Weights of a small GPT-style language model, trained from scratch on English Wikipedia.
Size: 9 layers, width 128, 4 heads of 32, MLP 640 tanh GELU, vocabulary 1024.
Architecture: LayerNorm before each block, tied embeddings.
Training: a variant of Muon for these matrices, 149M tokens.
Each number is 128 + 32 x the weight over its row's rms, rounded and kept within 0 to 255. Layers, rows and columns count from 0. Numbers have three digits each. The size before them is the row's rms in percent of the matrix's.

# o: layer 4 attention output (transposed), 128x128, rms 0.0705, rows 65-89, columns 0-127
# v: layer 4 attention value, 128x128, rms 0.0576, rows 66-89, columns 0-127
o65 089:185161148134093141152192097139074161104157123111102095077119159135157176166143108057135117141127201080130128133138119084165090099149176094086144124123107134107101089107105115155168091143171169135130132144125143133108106111070133134137099086161208104125139097124104118177160171124133162109188134176092097104170195125148175132143138142067123153100168113141073072122132096158057126080095
v66 107:112086104167157137129074113140073149107166075134079212155163108113122125165075085127093121086112121130135098126111072141095145127089125158148126105141139190100147147188123114172105148091124177146095123143190137185108123149166130127173100168115108160164101115130133182098187089077140112183164151085138157150128169102116123089121123138031135110104079105105064128150155153178149148110111
o66 100:125107168164119078178166135151145112093128191155156093185118093147109150111144154135183159199132124140102109126098148113138119173182065115139149167138150102083124143164085186069135103108064114129063105096108148099178118067085107116151138097171114080115093103128146086125104078170126151129082079173101155124170156144190068138084164183138119139101145103142176118105153130146121135110112
v67 100:151050110080093139104120131091123159120142101134124129095173116155123084180103134100154175200131135092106120148138128158126208117108142166142158133108113081150116118209095172075115153149091160135154084137100131158115144105096163104134106116136188160083067127141203074141085143119139087163100164085186095144132132144183109132150067173125087132145132151146132100133198121128132120058145
o67 094:132168187182171160130160109146123133153175152097164080158119112105156094114167150097113106088123133136161166119122157128142054138152126030070132145153160174052150093118160095129127105151145110137119128125174157048125161174133100148120164154122105105198134162096063130098175060130143163163149071131107149118104125078085132167131152105159135106078114102106162122131101116137128183142106
v68 103:210126140169193126128179115102183084110151156105084088087160120183163175107160072109137110132098107084092113139069121160170132080112175125129167146113158077093038109121167144150062144135143149158087125151111167097113103113148112067116131150116188166137103131126154131124129172144136148108115132097149153171135105095122111165108084137232111110100119162111127099144134119089101119164105
o68 089:112126140084090185093092140130123166183122112119102129083090096093098114137127189170117151116157142114186116160147149127111143137180113132053119124106078097134169116072084098123168152141130110129201152128160091079108185139091125139155180125142111079119111136166066171183113151116135069137148067159104083091140126155112173103136075168047130131157122104137160139112129110167146157071171
v69 105:079140125126131158126128126085108164159126135129104207116088171109148217144085119068138082092121121162088122123141202087148177108125127116164081124117154136113182087127100139066123135146111093090146111129164186115144117215080132190113086168131102177144162106135151135106173163160155148136109101128144034151140113090111122111154136099072143129139107115137097104156114174123059158128121
o69 102:140115187150112091160172132189093129086151119129116062145160097130105072156152142156059202158127082086177158103083082147119113167092162145140114141145124191148142116164150116148102128134102146158122101133105145174125085046161132101167138099097115105145088147044093157108112078078138164135120120128113198129118127114156122137083122113182075159115201105126141139102121111105151124128183
v70 099:137117129063096166115101157117111131091137124143071188151128140151122106118139102151078158111142132169151142121124137068109185097170132148087167173123151088183104102144156089177140214160119176124156143104089178064140118126093071112104185139118153124122192139106136172103176126117127099081124113119126156149151063142119165105118087132155187131076166104098140129135066084105109153058093
o70 103:147143080164097112106222099113122115126119110142148093111082146130115164124115098100182145145136189121124140135142148172149116095107137099177064110112115100128156128070118137128163079090129141135100148140113097189092143140174168172146105137108129112125083160158097132158107104104092211164110205125115107112070139116174147108160205070095095092168057134161124124131119162066130095175150
v71 098:113092107191116135092048095148110141111132140126169119102048081106173123118127143108108159096144161112073100172104127126199120105147170137124156126138117113130174071138108155151092108153082180115160093121159138083116150149175082081142130062154117162125076233131161113167142175112086138150125163123157132083123114155168109109118125199169118154152106128111109081159075131155141106098160
o71 092:206187142073110149119167098119164115182125085134068185103132131136096124113140139163110152131109125169186170081161127132139157145121085089128145128080150105128088167064122114162158120099129122179101127146087081173123126100049174148115123197155128097152152083144097159124159085121125150193101111116062115110142140128089133111148136056120176135089130157162184123130109081087124161116094
v72 108:139062168139154103163049099086157163129128169078189098177153160165154188141126176125124163095171168112184109122083143123121093136134120145121108081097076136172093131162124142091114145167114164180146177115098155138131108166138142175149115170131099162102204072098149107134097093118136155092074119135096116139148127174142132089120146068066121157144143100100098143129088117070122075099138
o72 088:090151093174133142084177166108114126127097087202105128095121141126093131117139090116142114165103122113079155076194113164131115138148113074195153151169178130135159147119161132158148056092132156134144069121108132136121121105100060092071167137073129099157090148087129122130156146144082139139184189161112148125101107050176131167146143136187106095116100165146143076110129141202134165118128
v73 093:117106176183086115133139112129131152076126103100134133142060139151074057113113135137115139163134076121134130183099175121119098132098149127127083071157160149151118093109098163112178205140111162104155119143156051193181087169175124105115121100137105132138175114118089125126148151131135156126069183089107081128133140123121165164139064175128147116203098116149129115121054130193139127098092
o73 094:071133143084158138072158147146110102147157138185134154168174099104159149147118128102088121104089131138111146060165089147142171149108115137081147177171104121113128153197157053079091084107137093151115120118137180134073143110096132133151126122109164126118162139127195114112088198126099169141170125138145149088079099085076087118123171068104101142126162148121143101139180103053098150155183
v74 106:182141137129148101107148134108142172114164086130177090110131092136076157169115123176118125147077167181065125142163153134155133127167089157111076129099141083151137094075184075165135142151111115149218171153081040126100185106132130087122151130147155157159157089098141101119132162154171159111163111116157160128106080032143102154135158122073128091136103112102127107150108073144125155121140
o74 095:136137127119151181116092138150138087175099153125084180151110133147178118092101104064116111123156130116160102156076133079115136131142162147122152141101118148111112158187108173096114132124154185125134098157140167091155091144067131145078068115127114119094143193151127142142112083108135175159127196171041071081140112200140155067121097136162126143119155124155130214100074162115153136118178
v75 104:126122108129118099114167132087122085153166104207145133077098160164131118168082161129143095147125101119132092112122119131111166255080081108162110096177170121143102082119121157102140088137153096139140126135159187116155076204145166076131093175139131067193113143128186141097128100144130109101116168117121103100133135114087121171156057121131149116104152129084078166093118134150118159124090
o75 093:125169228091129086122125099148116159090131153069132131166155110053164130106164096140125140109099061092101172104097124167133078098127184124115134100097160158117075180193137112111105159153099122082136117108115161146063159049117113162153190108091164220123144143097098138142151119128107151113120084143155103159092146093150139122105139144153099148176135129165118068146139121132104105136164
v76 106:107098154140101160152070109125141092105091070122158109117148150137141168142135081138136185096100111165177124085128058172180195168170089083081095200106129117174170083102110158162174145165160156142126087125167146140097128090165142072084118163110132127104145147080108118110118141118155125142106140187111123097081184127100130158152102171097075093193132165129105083095116101142143116151085
o76 100:150122099127125122103185142124171161155122179127133120160106046136160062092134184119137115151141153153101126168129116130117096114150142141168191108166121207153109178126167089082112127061127109123143073138085069068113128182075151139168135112118102094172152120168129075146091117133110167129122172155138132130148060100067092126113155038130138103113101129118113155156116141127154153079182
v77 100:148131137147141103142125099109099150125086158138122069093120138129139127168111135203082139096131095106049092131156148128164110141150052120127134136137146124078219104104133171193091156187136098124094138187149153097134120152108136151113079110120156118148140155127148137088156149191104186137102170172151066179087144077091075094145106155173063131152116125162115110179124068115092140119143
o77 094:127135165091119144139141202101093155127219157121180129122136105105171123079151167041105157101120127170190153109103134158150132175112169090141098129127195162150070159160135104069153167102154182151157114116130129114076120112140082100124111137121129137140108091102103129117129087118129135103145119133070187089165098123124125097151127105152175051108135128133132126093124191119213101082164
v78 096:141116091165097106123140165122129091124118105117093141138122100174128158161107163141088109140172095158169113165088138140105098141170079139169096038073121105130133138126200142134152104112171097030083120132164162116134194126145123139169159125112136177154154094072136160062102132156129146136186093138112123098184136111087188159152143132067113110143087158142161112100163088128074157078158
o78 096:132097120110179103138128086116143157108148138140160081142120113120146087090150083101134140137075143097101139108169165155114192149093158113133186203142101141103178099114079121079101140119144139121137079156100174155152103122175101102120104129124168119148104140112133123218156081115166056113043138077123099164117097108186103075091134103164194127127150081143168158102132132097150143165192
v79 108:109155116109111140146103160190102089150151149097139157161141137091184092104137126159136162125142096165148079105149143147195110188107154115148158124162132073106152111135157172145083217100052138130150206104071109166153155080147127103112121178087111116052086100115139072129119178119168129134076123172157157110102054136096144105104154122116144139122123162145112084112119082138130115102073
o79 093:160090125123077113097146125086158124057138088161117144093167161172083132105105065107116127138169150155158156153076145139053125093121062099124117122129100154154128116120144133153199058087117143157137096123136130116074144193119124149140170113189111147167150154212143133154121134125114188121116195092095105114128213134116142126127161081095097151145114081102151107141143152088093161163162
v80 096:177107153128135155116167115111107163100137090179076158095200167086102159113099111101145107075101140091152112160074135131059137135175146107107143092108142146130214102154093069074060125129110135079203120117107094144169172110117178100103157138100090100132145171114179128155162083117179170113095126160120106173156071126143119149181122124173135135102119119107168145143154183163109149127132
o80 094:077166132098137081108195169180105116113132124054174089189075165120138104129179137064059159157155087146144128099142147145178114217113152115177092130141142090104080087138190144133174102138105147139083150110076163117112114170127049158156153160108139149109139148159097116092145143164105062125147157099156136120097136129152139127118150117111118137117152136165131146076112106065128164131144
v81 096:127082113090138162102143204102109154178113118155155107164151138077178116145138152135169102193129130137173144125155077058063106111133130087146101127118150129134088129156169095148134132095160090104141099152205163081124119130121175129184040072176118127143124134096173098152105153115079091145145150067086144128174123136128070161085104129121118168118105084183092136161114123105156159150159
o81 101:153136126117155070141097056132127122110143077124106174108075163153074118103132149152140161062125133097079149056125125215146101109135163136139178115063116148159127135052143176101129107157106164058146130105125130119141141147161095185090140173088138171154114066142115154137160086142171111096149056146173164173108147174142108100172137166178137119121145147087138106116113123166113104142130
v82 103:127105137148137138129118111192086169130136153164132148113150117196123075106081130169082168170051158103136113134118110076130133151128122169100138122054147087106158154112106167099132125149192082151127115069184131087087094089136117130164139134089210138156136130158160132153160116128116086105134177139101085161138122101142133129195101081073162189119108201106124123091112143081177113107089
o82 092:110168188109123148057186108062143066136092105114143129089036145143178163158164097084127118123163082122119109147185151151100124114112132125110119104150138166135096113184119115114092173137125115123115110208122123140123145123141185101114117117134093141138168101078116158088141107119145204177124121142200174157108181150079145118129120177087150078116136137165124066076107092165105130143129
v83 098:074175094109120024157123134126152162094104160134137125083112141138120152159154176098166122074143151128135153140152165154101060148193111140124118183213105159099133130170084118158139112150177116151111144131120111062152153124106143045142084142105123147085153143121192140162127138090104172101152122107116131122112099128085104111076119166089158122110192138162155090099105112096074136184094
o83 093:144078188140133149133083124155131124180120122149111117137141103096133147125188110140122109150129083068080111093097131100148187173031096111157103113091173093160095118111167164128122138070116129086148163115110144174104100125102181185077119122113093110096150161106089134109139157127130096104105086167173128175103128151188118088147122101166119206152118118146120209134176147139185125070151
v84 106:093086127100163189100139132115096120131131123153106105119101132178113104092077223133110149120103137146083105079116093072165121075127097105190076166147112145097169162134107094129083193146111142156135091178142166127122142110153135095131157156151104058154117105201087183174091111140126149107150135157142121131127183103147104067122122135105117128152180186189106115159122122199081110138146
o84 099:166162128159110060190149128162130170151104207144110135074102132118164122144178059094137146128123136131130135164160146208112098174124139169092136130071179120189120161118142143120105089072140135155134147126121105074082110122111100145133085123107167179129127139086163094080130109110076156189072135154095180170167112110137137138136126189144135103080069107093112167078133130091140091112116
v85 100:168186121107082119072092135126134089097112152124098144135142139133151098151104143106138113064056088072126134132130107140120141142104124109156127120167040158091133125192124075112100199153091119139091139067183149120094086100137135107138189117196155139111121088112128100138175129163130098185142137110101179089139154140197129076164165171150089142149132145118210146117081160149153110153126
o85 095:143067132186160169159142166111096118143093107127140134174119073178132156124115139078080146137157169154131113162090097136133169133167075095073143087082183138112134160129115207135161110089122135141160147170112043106098149156148160134158099147056100101126107178163160137113131100092142163083113122122170090161112141140110129158100079113096184105061137117127092128165147122147068175100085
v86 103:178130105089042152128149143099142119114129129094127167109105127183177108162099100101129077207191173070132138146138114107169096165142129130155082144059166103151132052125128129195085119172188146069159130106147140123142095096093092159148093143119128144163126112137128096109145079087150098136111117130179111139146082099114183121128129071144160076107157156168134135102138173197129113138122
o86 101:113157196135209162135168125141125137113123122135144056088106142103119144117153151145085146107101107122116117120107104111148158149150197137073118120136129159114087170128099091086210140119155137139167109157063141179181169155147149087114196136116118175098163157102092146157107149174094147095158117120098113115066125134135101097146083132086073177148145114097118150068086059065157115134160
v87 105:120142151163118084200123107124114086120155163071117121135161089176127125195116101119140073059128114166102111135109111123109164095131171127164119109169147101143071130145106124189136125157075061144153198148120127129063091064202120079139150149143111111106181157161115176074092097127105154169106110112145160166116119142096142135126137175155161078141181086184161091161128109106119150104120
o87 097:166099124164132154097105159138120137125146098129150146181175143095124168138165160152110076106138128111194113148203134151180087127136096131055170141104094151134153122117124159107120127075105129150073126128121074097177100208050165164153140083103158128099093140142100128156107211100169089070108103099085114111168132129166123102055164145122110113120138123106123187130144128165158060124127
v88 105:071128105085160112095148137118085135137119131182114156125136148122146109132163170096111102110127134136157182153047163127163118154096093125133108140199124140115193125147114095105157131147138061096169106107131136142155099132130142109177047133108104119112161131117117168193129169074175147075115132097189139190112158172106167155153118107072107103128094161099143094197168104165115050090084
o88 098:111133237160093093179150154176113157081148146087142127095158143120080101206079071129140143119129116097124109063163099133068093175115135077166132094118139124146146109157168161132141169101123122141109141108138104153055145155123127166105145121136113128147083131108169089061110060143120124152150124169111141151113115078153143109092141130159090167143130085123132147083154166112145181200182
v89 109:102087138080127140127134129093092086157102139152163129127142105119175163145096106151121106145086130134121172168098180138169097106161123150155097108161132151049100040112160123147041090151207153125160104146132103154115136122073156100139137138076163106134105111163098126111117114134189113128167134134110102140188095073125098157190070149166172106137085160208171154132121165089156134132160
o89 112:151208130101138123132137079160100185108152107122128079039125159109103076157167080054117150109137127160128074107146142120102119135083183125102155100112147055135120174147125126101197191160143125142129112128175153135220158120167103116094131115181121178147141137123115137117131122114103125070111137143163125115082104157083200094118131092109120149079172130110129119107136069150115109173154